Weights of a small transformer language model.
Size: 15 layers, 4 heads of 64, MLP 576 GeGLU, vocabulary 8192.
Each number is 200 + 20 x the weight over its row's rms, rounded and kept within 0 to 999. Layers, rows and columns count from 0. The size before them is the row's rms in percent of the matrix's.

# down: layer 9 MLP down (transposed), 576x224, rms 0.0428, rows 215-235, columns 0-111
# gate: layer 9 MLP gate, 576x224, rms 0.07, rows 216-236, columns 0-111
# up: layer 9 MLP up, 576x224, rms 0.0751, rows 216-235, columns 0-111
down215,096,198,216,188,200,226,198,187,182,224,187,212,226,206,197,207,214,200,194,217,177,206,215,182,188,214,217,251,215,241,227,211,195,195,205,198,210,196,192,195,207,171,187,216,225,198,184,165,204,209,199,199,201,205,199,176,198,183,194,192,184,176,195,218,183,221,206,175,213,216,218,186,179,179,224,196,188,179,199,212,174,191,214,173,165,188,165,184,214,193,252,244,250,192,194,212,236,213,252,201,163,231,219,187,193,158,217,203,218,190,166,174,204
gate216,096,216,195,210,174,192,205,211,238,201,213,221,172,227,203,192,227,196,216,206,180,174,213,170,188,169,219,213,218,170,207,173,170,214,182,171,204,192,190,195,176,225,161,177,219,172,186,191,180,223,184,168,206,201,209,204,184,201,210,222,214,157,202,216,213,210,196,205,187,155,195,225,224,199,187,167,211,206,241,207,176,194,178,200,194,192,204,179,206,177,219,187,173,216,251,208,198,204,183,209,156,197,215,156,186,195,198,199,216,225,199,217,194
up216,095,230,220,188,212,191,199,202,227,212,203,198,180,211,184,195,195,225,220,183,205,168,181,192,186,240,192,184,213,231,182,217,181,205,202,171,208,206,205,209,177,209,238,148,218,210,204,218,195,212,158,220,231,194,218,231,182,197,185,198,212,208,224,174,236,193,154,197,203,206,193,185,150,175,174,192,194,190,205,220,190,177,223,189,219,235,200,200,197,213,198,218,238,195,185,180,161,186,196,182,176,217,209,197,218,188,182,202,198,201,180,212,211
down216,094,201,223,210,189,199,179,189,170,194,218,174,207,200,218,206,230,206,226,180,235,222,194,183,167,205,234,184,224,191,185,219,207,190,215,181,207,145,235,186,167,226,203,223,213,220,212,189,167,211,200,216,168,191,186,184,197,204,194,225,224,216,173,217,194,215,188,161,185,204,176,202,207,214,213,193,206,221,200,210,183,165,175,227,187,185,185,214,249,212,213,225,200,223,211,227,229,214,171,210,192,161,240,212,193,232,213,214,197,187,182,203,204
gate217,085,205,195,223,163,213,203,181,207,195,189,181,209,182,221,190,189,186,195,193,211,220,255,201,184,236,197,195,181,201,184,221,185,205,166,207,188,217,216,197,216,165,176,182,223,275,172,217,217,190,192,198,212,164,185,182,200,215,220,211,212,219,190,199,163,188,197,181,200,209,198,165,203,196,203,186,196,183,186,145,213,189,175,183,215,201,215,207,229,182,246,219,213,208,206,190,198,218,195,201,196,236,199,205,194,191,202,189,238,180,127,193,189
up217,091,241,199,203,154,189,181,182,170,185,153,181,208,193,218,189,197,167,197,222,192,242,218,202,192,157,178,193,156,163,197,217,205,207,187,192,197,219,235,202,195,192,157,191,213,280,184,219,192,207,173,170,198,197,179,187,198,202,193,193,174,212,178,218,202,208,204,191,223,188,183,195,233,207,227,203,183,212,185,168,240,217,194,165,172,181,174,183,182,169,245,192,186,177,208,190,158,201,200,175,197,226,208,187,212,196,182,199,195,171,219,189,179
down217,104,195,178,200,223,192,213,227,211,200,245,204,197,190,183,180,207,221,222,191,183,178,177,203,212,210,213,216,217,220,196,182,191,198,238,151,208,211,186,220,198,202,236,211,186,128,204,202,206,182,233,203,174,243,211,199,227,193,187,188,199,180,196,185,199,215,207,218,209,197,206,207,176,210,213,209,217,177,217,231,188,201,211,224,207,198,225,220,174,232,163,202,201,196,203,206,213,167,212,224,208,187,215,217,190,213,209,197,171,213,243,194,225
gate218,095,188,205,183,199,227,211,191,230,215,220,175,212,197,175,223,200,267,220,187,198,161,204,177,191,249,229,199,201,207,164,199,167,195,209,200,180,220,191,201,175,172,196,187,197,213,242,223,209,196,256,202,195,213,210,214,226,172,186,206,200,184,233,193,204,229,184,157,212,197,204,246,196,198,196,200,182,199,216,190,224,215,195,216,184,192,219,199,182,202,192,213,173,216,206,162,212,204,202,180,181,213,206,190,175,208,209,163,193,214,179,254,208
up218,096,222,199,219,192,221,219,192,197,212,225,177,210,178,221,222,180,164,192,213,190,167,214,160,192,213,183,163,182,188,169,231,201,200,196,174,184,211,221,218,206,191,213,197,206,169,186,196,204,196,187,182,223,196,158,193,174,193,204,226,216,195,207,232,212,208,210,174,181,182,195,212,209,189,205,196,215,198,159,200,174,153,183,234,181,202,210,209,187,187,209,162,228,213,217,221,170,194,219,215,237,190,210,227,225,189,193,196,180,240,208,229,217
down218,095,213,212,221,192,166,177,218,185,183,183,217,199,177,199,188,156,205,184,212,231,206,217,230,222,187,200,226,254,219,199,199,226,196,215,225,225,179,199,223,209,178,202,199,175,226,220,216,218,195,177,201,211,168,199,228,212,206,189,197,172,186,200,167,230,209,160,198,204,205,198,214,170,245,201,173,219,193,186,184,185,219,185,213,220,204,200,243,229,204,201,205,219,168,165,186,209,206,174,211,192,203,189,198,201,180,192,200,162,178,173,192,194
gate219,099,177,174,195,225,222,200,188,201,179,200,196,197,201,176,194,201,188,175,170,226,193,190,208,196,198,210,211,203,193,165,215,197,192,167,215,212,206,184,184,215,204,219,181,157,223,187,172,206,183,189,218,205,230,219,174,199,207,214,162,176,226,173,180,223,171,185,201,207,203,193,191,185,166,219,254,195,244,212,173,190,237,231,196,194,183,208,183,194,208,247,197,212,197,224,172,201,196,198,194,180,199,199,185,210,198,206,166,226,210,161,221,188
up219,105,191,184,215,205,219,181,193,222,208,217,180,201,186,218,213,227,190,193,210,215,235,258,200,221,200,217,174,180,194,216,205,156,187,183,209,204,226,196,216,213,225,213,222,200,157,204,187,218,233,163,172,215,210,203,197,176,206,211,187,260,165,230,227,225,224,226,189,220,221,216,196,243,197,250,206,197,204,187,231,200,175,242,145,220,192,226,218,174,191,163,200,187,191,194,178,202,206,193,198,202,196,247,200,224,209,198,180,194,213,205,185,197
down219,100,200,214,210,189,189,209,161,222,207,187,236,231,191,210,210,210,200,204,226,201,194,196,182,220,208,184,187,195,168,234,194,177,240,205,210,209,182,242,204,194,187,179,204,222,172,182,208,202,211,216,190,175,179,212,213,202,178,198,260,225,197,214,210,154,225,185,191,216,192,226,196,219,182,192,164,197,193,196,192,218,203,198,223,177,223,196,190,183,190,182,192,203,227,213,219,200,216,178,257,208,226,176,213,174,223,160,194,210,184,178,193,192
gate220,109,160,203,197,180,222,207,219,202,227,174,206,224,211,216,167,186,213,234,181,212,178,183,175,194,185,172,246,172,220,201,187,191,179,196,203,184,217,182,230,162,180,193,165,151,209,204,204,228,210,221,185,206,208,195,185,246,201,216,198,206,208,187,200,209,210,207,213,202,196,182,193,166,180,200,202,166,182,196,183,226,231,183,188,207,211,215,176,185,217,179,180,174,188,185,188,197,180,205,221,198,213,165,209,188,169,250,224,211,201,167,220,199
up220,104,189,252,181,204,214,206,167,192,246,208,191,159,195,210,178,219,196,204,224,167,199,206,190,188,163,214,180,199,189,180,161,192,207,189,212,202,180,180,185,216,217,190,179,205,173,198,211,232,245,191,231,189,169,153,176,194,197,207,208,228,214,181,169,229,215,227,187,206,177,209,198,184,210,229,161,188,204,205,188,215,185,169,207,191,189,193,182,217,224,207,235,187,211,210,205,203,167,180,232,216,201,202,240,195,234,211,175,216,205,195,191,187
down220,098,202,148,201,189,211,196,209,183,191,205,196,207,228,187,187,203,196,213,207,195,234,214,207,196,175,222,185,166,195,176,234,192,188,220,226,220,160,211,210,147,220,172,218,183,193,194,199,205,227,163,191,185,220,223,154,229,200,220,197,219,178,178,211,166,197,194,199,226,195,217,209,198,203,148,219,210,209,206,210,191,217,220,201,179,190,191,241,194,201,207,192,214,186,178,232,250,232,197,210,189,192,205,185,189,190,210,169,192,198,227,235,223
gate221,102,193,197,242,211,220,165,230,178,179,202,182,182,211,206,174,203,227,194,228,187,195,225,215,196,177,201,197,199,190,185,190,220,199,186,190,199,190,182,165,204,196,227,214,172,229,228,169,203,193,216,182,190,202,210,204,217,213,263,225,208,181,198,234,146,209,184,152,167,232,226,192,216,202,189,227,160,184,210,198,182,202,165,182,192,212,239,242,175,179,200,168,211,198,197,241,194,181,208,202,201,205,183,181,210,190,155,200,196,200,197,198,197
up221,097,181,215,226,217,196,170,172,188,172,207,208,200,207,201,213,201,199,223,180,177,172,208,185,218,197,209,159,170,187,214,221,208,213,175,234,181,247,196,213,222,165,205,220,176,169,189,213,247,167,193,163,196,181,210,203,208,211,197,155,209,201,182,181,211,163,188,192,187,198,208,201,199,190,173,196,206,204,187,184,214,178,211,220,209,180,208,185,172,187,223,216,175,202,183,184,179,204,210,245,172,222,195,203,198,202,195,204,200,215,195,165,201
down221,097,226,204,140,185,216,235,199,208,211,206,237,222,186,203,207,193,186,186,196,225,210,214,176,195,199,197,183,220,228,219,195,179,211,258,192,219,195,225,212,176,213,188,226,221,199,229,190,174,222,148,237,234,204,188,211,184,190,174,183,161,221,183,198,210,229,208,201,195,195,209,175,192,239,174,176,240,184,202,209,175,215,202,208,227,193,169,219,175,189,204,208,227,199,212,227,207,204,182,180,202,213,198,213,203,186,196,199,211,186,181,211,185
gate222,099,214,212,222,205,177,189,170,189,232,166,200,214,183,163,201,187,197,226,199,230,187,248,176,200,210,213,236,214,198,207,205,204,166,239,222,203,198,172,212,211,183,163,235,200,191,203,218,233,185,210,217,194,170,218,187,194,192,226,152,210,193,196,189,201,236,164,217,185,195,217,217,158,205,182,216,246,218,210,174,204,209,201,228,239,192,212,189,198,228,186,203,215,240,164,213,192,181,150,188,183,176,196,207,186,226,225,194,189,216,176,217,206
up222,103,201,175,223,195,182,239,204,201,222,194,213,203,190,171,209,230,161,192,238,191,218,187,204,230,220,222,185,186,221,169,221,205,205,212,187,202,176,213,184,203,220,187,224,174,238,190,218,162,191,211,217,245,215,190,202,197,223,199,233,190,226,178,222,236,185,206,211,201,215,203,191,221,219,212,196,182,193,214,153,192,210,177,193,221,170,175,183,223,180,222,170,230,201,194,208,179,227,172,195,189,186,216,212,171,201,238,227,219,204,183,220,216
down222,106,255,183,181,179,198,202,185,204,215,205,208,195,201,197,210,213,161,217,207,187,181,216,163,218,229,218,181,192,194,197,186,136,214,160,201,215,184,185,165,212,201,196,186,238,187,195,159,192,206,206,187,192,225,200,199,206,222,203,188,223,193,157,203,186,218,174,166,191,187,153,182,201,232,220,226,241,219,169,201,214,230,189,203,210,168,165,188,177,194,204,211,194,178,194,196,203,209,194,200,217,187,211,170,166,178,217,214,170,210,185,231,189
gate223,091,221,180,192,228,180,220,198,166,172,217,236,166,225,185,204,188,189,230,206,211,173,202,192,180,211,171,201,216,192,217,211,159,234,198,191,182,220,224,224,228,151,166,210,225,160,202,221,182,204,190,212,193,200,195,224,200,169,214,169,216,196,208,199,211,160,222,228,197,218,189,196,216,197,166,173,202,188,214,211,190,180,202,194,239,228,212,194,207,209,236,208,231,195,214,196,205,189,205,208,191,211,201,210,186,211,195,188,192,197,228,208,202
up223,087,237,197,201,172,214,187,188,174,206,187,225,225,224,186,210,226,206,218,217,226,162,221,178,219,233,177,206,198,173,192,226,192,188,205,193,199,214,225,208,218,172,200,236,217,171,219,199,202,202,184,188,183,179,179,206,198,197,197,203,221,192,180,226,152,184,241,184,210,187,202,160,223,202,185,185,182,195,197,204,207,196,210,187,233,171,199,180,187,216,221,212,206,193,214,205,225,225,238,232,177,256,186,189,210,195,172,169,223,192,206,220,183
down223,087,190,258,247,190,237,205,179,212,205,228,225,187,219,173,215,178,214,199,192,199,200,185,202,188,248,213,190,239,226,213,215,214,153,226,209,212,198,201,179,212,217,174,154,201,162,213,170,179,218,208,214,170,220,190,213,171,215,208,224,200,199,239,185,202,186,221,160,205,196,216,185,233,190,193,196,211,203,177,195,178,167,185,219,231,216,211,188,201,193,191,233,209,191,213,189,177,217,235,209,227,205,204,163,206,214,216,212,167,197,217,195,183
gate224,095,213,177,215,195,210,168,220,214,172,172,213,169,167,203,191,207,204,219,181,191,181,207,190,179,206,166,200,221,194,179,192,211,221,176,216,155,218,177,187,193,192,185,207,204,223,197,232,167,168,214,163,196,214,218,219,192,238,224,203,185,208,197,204,182,200,206,194,218,196,198,174,188,183,213,186,221,177,190,144,190,185,201,198,172,216,177,178,192,237,202,222,194,176,192,197,227,179,209,231,257,206,182,208,171,195,184,222,182,194,198,185,168
up224,090,184,212,185,178,209,183,185,218,182,172,204,177,201,202,182,226,209,220,186,204,180,182,242,223,183,163,194,185,204,257,210,212,215,179,160,230,167,207,167,187,222,178,211,211,246,226,193,156,188,205,186,188,172,174,218,210,213,202,184,209,193,203,227,194,177,190,214,205,202,160,201,229,218,202,218,214,188,207,198,205,218,211,276,216,210,162,203,197,235,218,187,227,229,176,206,206,193,190,201,225,203,185,216,190,195,220,221,196,204,195,208,211
down224,092,234,192,157,229,208,201,175,204,184,215,172,197,222,213,188,197,195,165,177,223,193,203,189,226,226,186,215,206,175,168,208,174,212,214,236,213,208,212,212,189,208,218,215,205,204,196,224,196,182,182,195,225,227,181,185,190,201,235,196,214,204,173,189,208,222,229,216,172,217,247,194,166,218,187,197,183,167,190,206,181,217,182,189,202,198,231,189,155,197,248,210,206,218,178,212,160,210,177,229,187,217,168,203,210,174,183,208,186,223,181,198,207
gate225,097,186,194,212,162,208,244,179,158,192,196,190,179,238,183,166,196,220,223,220,209,194,189,170,207,235,210,196,243,195,176,201,209,190,200,204,216,196,199,199,203,217,215,201,199,181,196,157,188,169,184,230,211,181,199,198,181,190,208,176,206,195,194,198,194,199,210,213,243,203,210,188,185,213,202,171,193,189,200,209,197,220,204,196,188,182,211,221,173,195,221,210,222,180,213,215,200,181,188,191,218,205,191,190,199,181,194,179,190,165,160,191,203
up225,091,188,194,197,193,197,186,159,194,186,198,215,188,178,190,184,205,206,189,170,204,181,202,214,259,180,198,196,231,161,176,226,200,194,225,227,213,233,187,186,177,205,196,212,211,203,228,211,211,221,189,211,200,187,190,226,236,224,210,197,195,198,202,215,220,226,216,206,211,225,217,183,191,236,189,180,180,219,206,202,192,244,193,189,219,199,271,199,202,209,201,195,174,212,192,191,205,190,178,204,196,199,167,192,193,178,212,149,206,244,197,158,171
down225,091,213,206,183,205,182,182,217,195,207,227,201,246,192,220,213,196,210,213,191,180,202,233,200,172,221,219,241,221,266,224,194,214,187,223,204,217,176,150,224,215,169,222,199,188,215,199,222,210,204,246,197,198,194,223,194,223,232,197,189,183,158,205,185,205,207,182,222,176,185,181,195,195,214,204,234,243,196,199,173,197,199,244,236,201,192,191,201,215,185,211,198,201,205,185,188,187,208,238,149,169,231,234,191,193,202,219,216,176,203,167,189,205
gate226,100,178,198,224,184,185,175,203,252,168,216,183,216,170,201,182,201,177,159,198,199,226,163,170,197,211,205,224,207,193,217,195,207,206,154,237,199,226,213,216,215,209,213,182,181,206,209,149,199,228,206,172,212,167,195,188,221,210,164,201,215,190,210,159,212,178,260,194,197,211,208,215,212,215,220,207,192,180,194,226,214,198,187,185,176,165,209,194,211,168,154,191,230,208,188,177,152,204,175,212,174,210,181,235,230,202,191,194,198,203,215,168,174
up226,093,165,181,180,207,242,195,203,198,197,211,165,216,215,200,209,176,217,266,191,229,217,214,230,180,229,210,193,195,196,227,166,135,200,206,230,183,175,196,176,213,187,157,169,230,173,199,195,222,237,195,192,187,201,210,214,210,176,218,199,204,178,186,228,191,186,219,201,188,209,216,235,203,216,225,218,204,204,181,204,206,207,175,197,183,199,177,173,225,192,202,209,209,216,219,186,205,198,224,209,209,198,197,183,218,194,214,232,162,212,166,195,207
down226,095,223,174,193,171,209,164,161,179,229,192,229,216,229,180,177,179,216,168,184,206,188,204,202,193,189,187,265,177,203,204,229,195,201,214,215,216,181,184,206,190,204,225,214,180,227,221,198,201,185,194,188,186,200,177,192,208,180,192,184,207,216,202,182,213,212,194,202,178,208,205,190,198,193,200,217,200,202,219,195,200,199,236,191,230,216,182,205,221,194,164,222,204,196,216,213,200,182,226,257,184,205,208,178,191,215,180,191,213,217,202,192,188
gate227,106,192,217,181,228,187,126,196,193,196,212,218,172,190,220,171,207,224,203,217,188,177,193,205,187,189,203,240,177,220,208,191,167,213,218,196,214,212,182,238,181,204,190,224,209,225,239,149,206,206,191,218,208,213,186,187,172,186,198,189,198,199,201,187,200,213,202,181,207,227,156,212,145,212,215,198,193,181,217,210,202,151,204,234,199,199,226,155,194,155,202,213,201,194,208,169,192,216,250,197,195,209,176,194,235,196,199,195,185,180,230,158,192
up227,104,212,163,205,195,174,238,192,219,192,185,191,176,228,216,202,177,213,197,192,189,208,159,211,167,215,200,199,202,186,223,198,203,180,228,195,221,194,183,201,200,198,200,191,169,189,235,192,202,222,217,214,227,188,157,169,198,177,206,176,212,219,195,227,198,222,173,209,206,177,200,188,194,197,195,191,151,191,203,201,186,239,228,220,239,169,248,201,194,186,197,185,194,238,204,205,230,170,229,218,214,195,187,170,207,194,207,201,171,206,226,147,220
down227,102,190,205,213,242,206,198,189,195,213,191,161,193,221,185,177,162,196,198,198,182,179,177,181,208,182,240,215,203,191,214,181,230,201,212,200,224,186,198,185,167,197,202,215,207,199,179,196,168,205,236,193,180,208,214,156,198,178,194,201,239,241,165,205,184,207,178,176,196,202,184,225,208,205,194,211,211,195,186,213,196,208,224,230,210,213,200,190,233,190,190,181,200,210,192,165,196,178,181,166,184,188,212,166,187,170,213,210,190,179,223,184,204
gate228,102,184,251,222,212,166,199,203,201,211,217,207,240,219,198,193,185,198,210,248,163,209,221,164,188,181,212,202,203,194,202,193,215,183,190,187,224,167,211,198,224,207,227,169,190,202,187,216,169,234,237,196,193,192,190,220,180,182,189,225,199,194,213,230,201,189,224,206,232,188,207,194,194,179,162,214,205,196,213,222,213,229,217,203,199,201,205,189,220,196,180,203,202,213,220,210,202,212,195,223,217,180,187,210,219,168,219,200,197,204,175,170,199
up228,107,142,167,165,223,223,175,198,205,214,198,179,207,222,195,205,205,190,204,173,214,183,201,239,214,194,196,186,171,220,218,213,188,186,220,184,197,229,195,160,178,185,195,197,202,176,185,213,206,234,181,207,217,212,195,206,170,206,215,206,180,212,182,201,192,199,207,210,171,200,221,184,206,184,209,203,180,182,233,160,227,205,196,197,214,180,236,169,215,176,175,172,215,222,169,220,190,231,164,194,184,163,174,195,198,184,214,199,183,204,195,191,200
down228,102,174,234,208,217,205,156,212,191,194,213,204,200,242,201,193,195,219,196,237,204,242,202,192,178,197,195,218,199,232,223,181,231,211,194,208,217,159,203,218,218,215,229,171,217,220,189,217,191,220,205,215,174,198,195,174,164,212,165,197,162,207,240,218,252,193,229,190,211,226,205,173,224,246,197,196,208,232,226,180,176,174,207,218,201,193,228,181,222,210,218,207,205,212,220,193,195,212,203,220,233,200,233,191,190,214,191,190,188,194,185,152,222
gate229,107,213,186,235,201,173,205,231,229,188,218,215,200,196,214,177,206,250,164,189,208,224,250,175,230,205,238,229,207,214,169,198,200,215,202,175,173,193,160,244,194,198,207,196,215,200,182,171,174,187,194,242,209,194,199,189,238,196,233,234,202,237,186,215,185,222,205,203,205,179,211,171,218,191,201,208,181,231,189,237,202,207,212,214,202,210,211,207,192,182,224,206,208,204,203,234,219,181,196,154,185,241,180,215,199,202,164,194,152,194,196,211,244
up229,110,217,201,169,188,182,203,217,209,201,209,205,209,174,194,193,167,245,206,210,224,198,252,187,191,224,222,210,257,228,218,204,192,187,204,225,232,205,183,181,182,214,224,214,197,218,197,218,195,148,252,226,221,201,184,151,174,195,206,201,220,210,186,194,188,227,206,195,195,190,165,180,216,223,199,190,167,198,206,184,185,172,203,194,173,199,158,191,201,204,180,237,224,217,229,212,182,209,218,203,231,202,165,186,224,205,212,202,207,196,198,215,206
down229,110,216,179,212,214,192,208,233,237,193,169,187,175,217,221,156,218,221,202,188,211,210,203,226,209,197,185,194,198,241,179,202,203,184,167,210,210,177,171,196,159,154,234,171,195,214,232,187,187,217,204,219,195,198,156,193,215,203,192,207,216,206,153,219,182,183,189,196,182,191,197,213,183,207,170,204,185,212,189,213,235,197,175,196,210,233,185,231,199,218,173,188,210,209,181,219,207,189,204,204,188,215,190,208,184,212,175,195,190,167,215,197,264
gate230,101,194,177,213,178,185,170,211,166,140,200,158,182,206,158,163,196,188,217,184,220,242,203,167,190,215,187,185,181,169,214,162,220,205,158,166,217,168,177,198,195,188,218,208,203,186,221,145,198,194,225,222,202,198,189,199,155,226,165,187,198,203,208,238,192,180,198,179,220,202,199,229,184,167,171,187,208,210,235,220,205,205,183,214,168,168,182,185,213,215,187,204,211,189,172,171,233,239,167,205,202,198,211,221,181,210,203,223,198,201,233,174,206
up230,098,214,199,248,229,237,197,204,205,187,229,182,172,174,182,186,212,170,202,176,194,192,216,204,253,218,202,176,216,216,202,203,212,188,205,212,195,218,222,246,198,245,175,189,193,222,224,193,191,227,192,225,224,191,175,169,225,212,215,204,193,231,210,197,220,211,224,183,217,212,201,187,179,243,189,219,226,205,212,172,207,197,206,199,178,228,194,197,221,220,210,210,198,210,191,183,173,205,200,167,199,189,206,200,173,203,193,182,170,238,205,222,176
down230,100,202,243,196,142,219,177,203,203,218,205,196,211,217,185,223,243,208,189,212,215,168,203,153,169,185,150,199,197,212,199,212,254,200,166,202,216,193,210,210,235,219,191,199,222,173,174,171,212,188,231,181,165,232,228,199,186,185,185,198,224,161,198,199,198,199,180,215,196,207,196,200,188,174,185,199,199,229,217,190,188,197,164,177,189,194,205,197,207,190,167,184,210,180,205,200,202,203,198,178,223,219,215,208,187,176,174,215,217,220,194,183,180
gate231,090,211,194,185,170,179,197,185,198,205,203,197,192,200,222,189,186,199,200,191,226,207,187,205,187,204,178,175,215,179,176,208,181,176,152,205,197,207,215,207,188,202,231,227,205,186,193,226,194,212,172,205,189,206,220,193,196,227,168,198,235,232,218,225,236,195,229,199,199,199,170,212,194,218,233,169,228,207,182,232,220,175,153,210,246,188,226,198,165,218,243,191,199,198,219,195,225,211,174,196,195,169,196,204,230,189,177,220,194,186,221,170,209
up231,098,186,197,191,235,186,181,199,206,231,239,180,229,194,177,182,189,162,231,220,190,136,207,204,205,227,211,201,188,205,234,156,183,237,245,217,195,205,179,220,229,206,204,169,189,162,205,197,202,216,224,187,207,182,213,238,215,224,193,193,187,231,189,220,206,215,206,182,211,211,209,204,177,190,221,220,174,205,204,214,188,190,200,172,209,186,211,223,193,202,188,199,214,185,233,231,199,184,207,190,208,204,194,218,188,203,214,209,196,236,187,198,224
down231,102,177,194,175,160,226,173,222,211,208,190,171,215,196,199,202,195,213,150,205,224,205,210,166,228,206,197,195,209,196,210,237,192,215,194,216,203,193,193,157,229,186,198,195,194,207,208,207,218,200,231,168,181,219,223,222,219,197,161,185,197,234,202,249,187,191,209,218,228,201,188,208,202,210,191,210,210,216,178,208,226,221,177,187,233,221,191,206,183,199,217,197,178,204,185,183,215,198,199,167,172,217,180,184,210,183,176,233,168,183,195,220,147
gate232,104,155,169,216,198,222,195,184,209,219,175,192,199,210,182,197,238,208,214,218,201,197,169,200,194,192,217,222,198,208,168,246,199,236,198,222,201,193,218,211,161,174,208,199,249,184,204,190,174,212,189,191,200,206,146,218,217,217,197,238,171,225,210,168,189,191,203,234,184,211,210,210,166,202,221,187,163,175,217,162,202,207,211,204,201,179,201,185,188,177,218,170,196,200,215,183,196,175,240,219,174,205,226,215,148,231,161,242,202,180,206,175,177
up232,101,158,176,188,217,190,185,206,234,198,184,188,206,203,206,226,178,233,175,218,219,210,191,194,204,204,264,234,189,193,161,178,189,199,189,195,205,223,188,196,204,192,182,218,201,223,190,201,221,206,219,214,188,182,222,185,182,216,237,185,156,198,217,192,177,214,216,194,200,205,206,216,193,207,187,227,206,202,196,222,193,155,198,162,213,188,211,178,212,233,178,199,203,203,204,203,188,211,209,188,235,213,209,185,173,207,231,195,184,235,216,179,213
down232,097,163,215,181,252,201,209,178,212,242,199,231,190,219,177,184,207,222,210,244,167,196,169,209,211,194,179,201,159,219,172,239,183,214,167,222,236,193,187,201,191,213,195,191,237,214,187,172,190,213,204,227,201,214,165,204,220,209,182,217,216,195,200,184,224,232,201,258,190,211,191,180,181,203,189,198,184,178,216,188,161,216,204,218,197,152,200,192,200,186,229,196,222,170,223,224,167,207,196,220,166,187,181,202,213,213,209,207,167,207,185,184,184
gate233,098,200,206,204,169,206,213,183,166,161,188,199,204,218,224,170,186,178,195,223,239,172,207,211,197,211,190,195,229,163,198,167,197,205,213,215,194,211,214,229,183,170,189,171,221,203,210,194,179,217,199,215,195,159,222,184,147,205,180,187,207,185,199,186,199,178,194,182,181,202,214,190,185,160,191,227,193,210,215,190,193,210,223,240,213,159,168,181,193,216,148,184,188,196,223,147,203,208,242,196,224,191,192,197,213,202,164,193,214,212,182,175,209
up233,093,179,215,208,231,204,201,216,212,210,223,176,172,173,201,206,220,196,179,203,175,210,197,220,211,216,193,209,212,216,195,177,233,153,182,212,203,180,205,188,199,191,200,188,213,200,181,225,207,227,222,193,194,145,193,219,230,223,201,182,216,196,167,194,168,211,179,208,185,201,209,198,234,200,202,200,213,232,187,202,207,176,175,192,212,234,218,218,206,240,205,209,225,189,204,180,209,213,186,213,197,202,184,228,218,179,210,162,184,223,201,234,197
down233,092,213,224,224,220,203,191,179,210,207,224,219,223,196,238,178,201,208,182,177,190,184,208,191,199,209,194,175,177,211,229,233,191,217,206,195,195,203,220,200,207,249,212,191,171,189,174,192,189,217,239,216,185,203,199,225,193,200,215,186,205,185,176,173,197,198,184,203,207,220,229,205,205,190,215,207,187,198,175,207,167,171,215,181,213,211,198,183,229,217,204,182,206,217,156,234,182,195,225,224,206,226,175,210,185,186,249,186,190,205,144,220,207
gate234,098,202,202,242,207,187,170,220,196,202,211,209,218,217,150,185,214,222,195,162,204,191,180,196,203,158,175,214,235,203,230,209,229,225,187,216,197,216,178,231,209,210,220,209,171,218,196,217,187,201,187,192,203,213,191,182,215,192,210,207,208,223,166,149,225,205,173,202,186,216,191,221,197,195,212,201,193,242,195,216,209,177,194,190,146,223,204,167,198,183,199,204,220,217,192,192,242,220,181,213,204,235,208,216,176,193,223,205,195,223,189,204,177
up234,101,182,189,206,188,188,178,200,200,218,208,205,221,203,188,189,208,183,170,170,208,239,243,190,162,207,200,206,250,204,209,221,211,167,223,207,208,184,222,210,179,196,217,182,162,193,208,188,187,161,203,202,195,212,208,231,218,217,213,211,216,218,209,237,203,206,208,199,205,171,250,249,248,212,206,189,187,224,193,233,201,238,205,203,171,194,180,223,184,214,179,212,213,225,195,196,188,228,188,215,200,159,185,222,170,188,170,190,173,221,220,224,185
down234,106,171,182,178,185,245,249,216,227,214,208,188,210,178,192,190,225,211,209,241,208,215,223,212,190,245,202,207,188,190,225,211,222,192,236,149,197,179,235,203,204,213,209,206,211,211,190,182,196,198,219,241,176,190,194,208,196,200,167,177,207,232,197,247,196,226,218,204,229,217,203,212,213,200,206,196,195,191,194,227,210,201,218,210,196,175,190,213,203,177,223,200,207,203,191,232,188,184,199,212,195,239,207,185,232,199,181,213,209,187,170,206,220
gate235,101,206,219,214,198,215,174,184,226,186,225,200,187,234,196,219,213,203,208,195,197,164,211,211,193,210,203,210,193,186,188,219,197,182,177,224,209,222,182,195,223,217,222,178,220,212,203,203,194,216,198,195,195,209,211,215,177,191,167,177,211,193,194,217,167,163,242,197,193,212,173,223,206,250,232,189,223,192,232,229,184,196,160,193,215,175,186,191,173,224,166,198,258,186,201,189,232,211,143,178,227,229,203,176,204,184,199,227,208,226,215,191,222
up235,106,181,195,164,212,184,171,205,199,227,177,210,223,228,178,201,204,170,216,224,200,186,203,193,189,173,186,200,193,196,208,177,198,217,182,228,182,203,199,203,233,208,200,226,228,209,178,217,203,219,219,228,212,165,175,235,201,211,218,253,210,201,221,185,220,217,188,194,231,203,187,231,215,202,209,192,160,173,209,167,217,192,221,198,210,199,199,233,191,156,221,169,203,216,211,205,180,213,235,210,186,206,161,238,234,201,214,159,205,232,201,199,212
down235,103,212,231,195,215,203,214,202,212,179,197,218,214,248,214,161,189,196,199,166,230,183,229,170,211,167,181,200,204,228,233,244,188,249,196,174,212,175,212,185,226,200,186,176,169,217,178,185,195,224,196,241,213,218,206,206,198,186,194,173,200,213,188,221,219,216,179,206,175,205,210,190,179,220,203,208,202,192,165,190,192,191,220,180,180,207,215,211,200,160,196,211,191,181,198,236,203,199,218,182,200,240,211,211,191,190,168,165,192,201,195,206,164
gate236,101,213,228,198,262,205,204,170,178,198,216,234,189,204,168,183,177,203,196,198,188,166,222,171,233,213,213,175,191,169,208,192,173,202,204,238,200,177,209,221,191,219,211,187,209,199,203,196,200,160,179,184,214,196,179,208,209,228,216,228,201,211,181,232,231,176,161,206,177,190,217,226,175,176,249,184,182,217,229,199,204,182,197,193,204,199,223,223,210,270,183,224,212,185,184,180,209,204,239,203,167,203,225,200,219,192,199,240,217,189,190,233,213